config.yaml
n_layer: 14
d_model: 96
n_head: 4
n_kv_head: 4
head_dim: 32
d_mlp: 576
vocab_size: 8192
activation: "tanh_gelu"
norm: "layernorm"
norm_place: "pre"
norm_eps: 1e-05
positions: "learned"
qk_norm: false
attn_scale: 0.177
bias: "all"
tie_embeddings: false
parallel_block: false
init: "trunc"
init_std_qkv: 0.0414
init_std_o: 0.0
init_std_up: 0.0414
init_std_down: 0.0
optimizer: "soap_variant"
lr: 0.00584
beta1: 0.95
beta2: 0.98
weight_decay: 0.035
lr_head: 0.00915
grad_clip: 2.0
warmup_steps: 200
schedule: "wsd"
decay_fraction: 0.899
decay_shape: "pow"
final_lr_fraction: 0.0
batch_tokens: [16384, 32768, 65536]
seq_len: 256
doc_mask: false
train_tokens: 114700000
steps: 3710
dataset: "wikipedia_en"
Each number is 128 + 32 x the weight over the matrix's rms, rounded and kept within 0 to 255. Layers, rows and columns count from 0. Numbers have three digits each.

# layer 11 attention query, 128x96, rms 0.166, rows 0-127, columns 48-95
122203117108117174132199096097149127106125143089155126151137123166133162142123095125112107152133195108076132146100150127124160137134071156133096
142098129135121165071110126057111115119118118090148119120161094167105107100129091173143105075117155103178186133118111119058127173147120104143112
106121170148122105143186145137117168087164151112130160122134186153124105130131125151084187108183157105103148075166114117147101094147101102073085
122131152107119121065163113143108118106127173138107094128084094145144111117125108170131148135129126116172097126108100115135167130155120108109117
131145185127142166121103070137122122137132109160148149159118129127147130162106101136173143169122174137109130074146167120176172066139130180070172
197069108143087083150141205170140115105111136155117150142126136139100178112125091141123145178156127159092154154091125104145145095155124160096211
111120125160150152120192126125142141193112110122143139139139069143148166148095101115177142137155117124133069110123091123113107067161148146136119
127136091141111136173088124144172162121072142143153122108172144114134135071109083134095120105107114082113163163148127134162157105119168129120146
157134088135122128125151098110102178120101120121144108100122097133096127130135176118118127149185161112136135174135117107107080125149174118102119
110135106140140137129108167146093102172137160162153126157161118164178129134186136111156115159124136118149130173094066131102094127139098135077044
114099081104146127078096143106112124132144174127166085126162081080109176129086149141149134083163170141184086119123136095175150139172139180091099
126197088205150143183192204134080087136160171140115147163163144107076147131124083149116100099093106138162137098163113080107161131079114073127152
169158084120177059073104124127142106137103150185186146089185115177108152151128161114080139133178166089137179126115129144154074146144171148113115
164072129179179180146118150142161153147186178183085126034142051104102144190155143125186164147063133124070174157164119137159149094109121078126073
136104161143142119108123139045120207127124094166115153136138181130130175127089138157162125124098191161099086094089133159143114143144123091153087
162123092123102122164152114081072145109154154090146169130158094117185111118096129171095121130139092137090193122128141115161129096096114099118154
126128145111202186162189138094130067090160104147114161114195120160089152129126130154132108175119150097092138123106129083106137191096165155133094
116147164197142150113149108113129101097127147132154145151142162135114167151092164111159067087070121121143151109151096100127115138093137146135148
109159111118142150162131183157121100148120181109120107090125185119121084170137155147131099100140145161090113136128138104075111118163116161164124
062098173081169148136118090158107114139113115165077140119119140141088139184108178155095193113141122100087097173171140132159113133140124106145149
150102112106104099168135097097144155124153175189120141149163136153132112116097167105099172135144132135137121195107145127084071123108093181096124
139157083151087181133137112127142149130112154100125146168103169137131122097109175094085069133124150130092137100130187150108181125127086137146135
037160177041149112105055103071136161146098101127113105142153146149104152053158163114168166111131120149173150091111060121124162123179156054100150
115140127095119093121190120153151208159099154136122104171111129114143091158144121135146101106088165121164150133063137150074095145152117113132112
152080137110134141100117190139110186022110078161165130142111103137095107096113155095103157128117214154084105048128146111111143099139116122126145
143131101190083133077192115153130169100093136167141133128132142140143101095110135155148157084155129124082166153136150110090106068168117181225147
177127146157112112079105146157093103137153129128111087116163140135143142127162104158130149158102080112102096115156101179144136085124159114087114
066132150173155146187144156144072087118191161177129133080127090078152147147111093157157162178124089084147137125137122155057132143129102178145143
119110136135080139123178133171115136130094106137114191133153143093183106101119141131138157180108114093174148102092101098109118154158106177112096
088124114107191129116110131108093155182154087025133108108124151159124134119083128124190108095109077105097107152130102161113123133079157134176118
156129165100145143126187114173064149090148071115150135121100116169122161151143151127116132184103085132166152102116113133118090163152097083128183
100100145139122093039143143108117089127110112081085137155161128133144150091169139146139135156126161120123105154095142144132118126164125095102121
145122114088163098084158103085093071039153107207144137178151067095139160129148134166124121183125157112149104080102073121120166117160172099158117
089089099155167126119116130093055105112146157105086136172091103103124103047111044117136180140109164114166124054075099126069095180138096180173066
103164169184186126167073136134142135148164076064173072153136100082176162121094111165161108130164077151099181108083086112165149137037134141167088
183137186103135170155175086104049142184145094101163129124099140078143114167099108117132138228134132095119129124081173076144134148122103157173098
103155084108145074185105145125122145089179156150180144111166078130147112128151202147051156162157119078132142235148161039078145113096127115136085
158089084139110114148171096138152177069117072155179189176122099154164107161101139110159103110101172140125075131138180137112103192088141090079035
115080079120097125124117106077148185120134127162126150053132059115083120040084081117164196132141168128121119141160078135096107111158095176149078
123107139104186156141155147080151117156083145119176154116149115092030133167113092082111205094146122090114122125197133090165132117157128102134137
147180140154169100150127086132142129126069150123081140104169161099158120132145061086059122099138090099167176171110126073099080130141151173198144
093148153117110132182087144111133139090169120138113159106148136104128127151072124109098162101099138061117064143139160191132046123094136094156047
188143105125131060191178184175134155108118104157133097131136135135077174191147110053136195161100103149107187162089087135078101103114098142082113
100158101115083121096167144047136171113120109101087067069163170049172141091142162142135139163145100108124116097066121135084103116120129121128109
065141116094123159183169174118149200154128097060108118155115101158107180135146114128144112142123143135139214161102141157115158147218067148160068
169134160166069152141104150130164065171116051143141212093178062126138189145082077144151096137060152138152158109032156116106166140118170107103144
110124063146140107063123094057114099107153122088126187140197156136130089106078135144177145156121142122145145215115010085081088157142172117115117
152156140136114124166158148140146121102138159126080164168152093157186148081077116104112107195114105155137190097131119106189132122104128180122112
124127160158172108105102126195128153127146190146145108148207136039103098157099129128172124155121170110127058137120124047133179130166044140041091
141058089133150147137189123189147164088212156141120152122134160135123106042146146198120178099166092120128157150107077121163147121110112126032093
071111159119106142188199120104158048144144183138104113139121056080130185177170152101165168144186114163172072095100123116111175110101179120063112
168134180043170119140063129090187164103140126164032111085149139129137131112127187097116128105152110157158125097062194087160160135155130133113105
110198109128155151151129091150158108131067127186126196160121159157168128157053126199145150147149166112174089098108180176179119113117081148170188
128069123104132164112104196096045109155163062137094136101147107126084068132146209213140187104163119128147173115175159153126119098134126127138127
045151185139104161098077209136083047143071079157097173143157148125093139090106128130116069112172161124161090121143140198120127110180168112073099
146103079073126118132115128084088171173092138127192157095122087127096172110101206080124124141148164161212123105136098108103092146115155170093185
146092164106158057127130120091140179118146084155128175121114173180083171088175079115105139144133132156086080117116143070168129215129126077195159
150123149064145038121091156152154158096113101126134124132073137118144141138152118163192092139121186140164080095215109176159131117148119047093144
157141212100157107104140128133175143136119137073068165087096101160098145148111159188207120164154165065088188158101119122096057092049177077110103
134125110053185134148084125148136177182124089242146101096180079114179161112115151072174167125126166127090192136162099147134123114136150189168103
097138124140124171111150101138109155099105123176073135118143149088037128105115122111162123142140094141090155124136135089139123131107126241163109
100086089098091227146126105083160170102100121139072182161082128116100153161097138152096144168102133161075154104128207134133133091117098116110119
131154120151163109153121148155147150119135172147112175077090103110181101124149132131120156089142101095123072125117164124158092181107122180113174
155153106095123075148136096202122108136154112195134151083054071154122133197158123085099053112144117142145149121124094152114189113108082133153097
147132101061145185135103140091119119182104095127123098144135109109102168096133133157158170171127073097132155086064156123127163190118113136165136
124087093132092108109131120113122041079162167163120127175141137109078096119057183119095174137170112113171108140194140114109069127116133127083136
094120155084147133155143159150202086127163151096166151144167120129153170111119185131131091177120157093051158119099174110135148090096142097120092
106166176166102143165150186113057129117182125154077139147102155101143117103092131208164133184155100165066128135155145170108132113140140111179115
158151131093170151136124150105116188131108089123098128109180139135078097076104129190067141099178078146133184152077188108185136138158101080062155
094147145153167094088137025103049079153112133100132148120136200155191144109112115115145127077152135110147114141132174130096038171032104135228140
120177140144134164044113085140118112197165145065090071087197165096194153142157164149153139108169023116129084092163045072110192085126129164104145
108120141110154117141083105221170136127142129111130129145097089129092183141180092105111110143136118143067161087105159135160150121072092112152083
116046046089148115095116084110114161099161153200181152151175073082136154097141141142161143121102161137097110226105136060097149177146153088175176
074157124126131135114135128092187141117174118050087181107125156111112151094144111116138154135127096137126145126100136123068078133114199135106059
111163067027093132117160089158123129147135110137119132124064185150175174185127185140035108154138141136170157075142142150120173087176106185116157
168099094107134119149184121135114177080158061076139102105118133109131158150156118112157192157131147162096217174110136093113089076074119121150154
146161061157125173187192138151162046127102191140115130124126083073107132082152100103097158117169107095146167126165143094120159124115104126177145
115113097104108091057113117109124114120084115128089155173122192110131135100129145130106058157131181111117164120168146144123159168130111171139152
088169186181139096158123110123155207076117142183127102107096153148108097159161167091078101075155128117125128136183184124097136165135049085103121
156219113095179078134134150162114145104155078154177119072178174114122105162128167135092082091115147071139103165150152097204123135110171131154080
132166165070129147121195140154092110175143116190125163126165102083106165132078114108147107150136176126163106180128153100123153126135134158082098
114091146065094155120124153083119130135087073136105142104144080136105142159163197125141155109123152121121126137138123177105098124104176075122191
074124135082093121153061130141151167223149183144133082116129071068112190122122166058105191150136108153097045149111165119098119087116127198156108
123123150077138168063162149138144138074137131127114134186130159116195122142127191150151174121105128167147052085104135179139127126120074148091084
197077132066117068127101143160175082094125141154080119102147161164122159120227112141120173131086084125105112117120145136071118116159134081107097
118139123115120159134054145126183201138116122152124135123106072118141141191071121144149100079146117111097152134128187193204154106097125104135066
112193113197091115122169163140160105178087157102201150154182139162176114121113134114082130122083096102121155206085139127040056121190139173129162
105077124112133165136169123154094191127187170100119115081160115193142130100172157060093149109138045143118198144143117106106120155117102214166074
127137067143088092145111144136090095151094141156146006184166123115162157141165100109129138150109103148060150131124092158125177133110100120093117
148075114104133114142086136116122099138170059152150131099159151192094078109100147143142088101087124121082134164255136150138163156177090125167180
117123128081110191135081131161132139153127103132171098116166138095070069129132137159175155098143194069153103123143101187130083056105153081126125
174118182101157124127109068120136130127139145207164126107175106076079118124074104098137166132173130117144137090102067074125144129149111146148137
105114114162124119172125114108150064111147068173128178108164164079153125145131112094038183146051149090108036069093152127154190158030128119211156
059180041127133096110011175081096160087142135094122136143191087085168146102114148072109184120097172114154171141138119153101094124174117152141133
155116159162175107111102187146108120096132137150134134092096107124115134114150151094099121076122094122108155108175131154104113078109148138166153
077117147139210095119081161163105105151112105164044139079146102144141130128118157179153121098125138035173112138094130096097114128165164159171061
099132202178152108129091093112143127115130114164133061091106113172087099142093136119145090125115131114156119156176127176129137113093112140102137
117092140147109138146174192133133078134162118123093111095145114139158149083125115136116144177121121148106085076109126102166117151114176163109127
159099137098129136137144160135162122150113097166159102150076136108138076175110132144138133106114154114136156151137123083154128128064139148128087
140153116159161124076162102095096120106153121176145113142086091112139114129112156088127133105129130127150092070165112146121138132095131124156173
123113133187170129133124088106143169054130144086129114181109078145138150093098141146172117119165172109086163161119132118115158117101136136110094
162116110155112126144158098130131105127121147147128135149191121121108105135132142100073137151105109121151109082155138087096159130086133126129061
167094128170150166123108124149174120121142150163137146143173130120173101083135137154102153126131152095097140142132138106124157077141137137129138
169093109108085123188112155092182113058137128137118136132144105095162121123163097182107154130098139141144094124115159136086123106095113113097145
113082161101150188122163143126106107128103099093098155140113153113104134140144157130110163177128142097154115146146161123066136121153136112160168
121126142081089118182159159147123082108123131141112137127189102101123143121073128142134169129131134131108142075101201172161100099147128114148099
138096144083081122159129110158146143115118105127150163116109151137153160134094139110093107080125155170181102078136131125167104150140102065161135
090133085156144134147148092129129126121153168070123137138158123126153085121130142121117134147109126140179156153099122150126141136065096186136142
112141109129132128088114159160103132159131147127127117110094107112085150188133121135120097155163121138081102105114081075160165107121142110123068
121115155182121154174187132150109150119104138135125133133105148135207100112096085140115141142135105152134138145084130088112122145155101128152104
173089106069160104155151102100115165094155108103124180173184162114100139131105127132141149137116105111120099148101141117132092133113145132094126
105145098122113115125068101134175138173129103182163100109144182067157131141140117147152125151124161092136087105071130121136122150146128124135128
168135111101109166092106111125160113076124144117113133081131158154103121136102146158113132134126141153213147168198124099151121108188131122138167
068118160168107105146107084133153120084188114119131123127107089111113168159135094134123126178123158132138095139162153130130134141128109120182108
107123103152116100132101166142124112106081080154148141131143190118092061146124103100135166092121110127094136139133113075149108090168108057097143
124111137118093182173150159157164131162154156098135124128189155119121142163151115163112124117061157145140154087096141142112144115157138105129128
117075134113130096155128187113120118079125160187144145140180117136160123111121058125140158150148140116175115160151125126117113143112164103136144
096145139111096138102102150152116176141115121142177079109162177109137124152128159125133093152105115157122151070136136121164150120132139070154126
106150130160135132117132095179120084142113125089172084126110090166102111173124122134128117160167161134121142162156141133156138121077110097108117
150102126142111127176138145135113151083079129079127114155145065077127103131145127078145113075118136122146125133167188097087095124137144165104128
070193142143102118094118127096140108118108135096114158115148061152144153115149164152101141118131119095120099189125123116096154115131222087135103
167127125134116110144132183150152142098129095109093132137148088083098149116151130114093145157124078128164142126118125126090126096182098184092120
161107189118097170116122092115168102139088130146149128174130056109095131111123154159153131126194153136158130113121101131159095115117099135105164
123132129127104086137153161158119090095095128192139168195159104158167103106142139134085146191078130147144136121113095076103064114124122144175094
096151154104177145123095126095117138106095114153062130101107107137143089147132121092155146073131155105159174147101090212101146139121114134122112
097097140121118078157128123077103148152117168139188081160126114138125145163153141082143181137122141135113100134120152157138109122155124150117151
134159068101100066125161155158121134105129093094101130162160146118226100116185114130092141119135145136143134092126147151133101124113147127100136
168147115126137114163175161095129144105141123107145162097141122133129173145171150165111218134116131137140158109108129123126097098101114137095131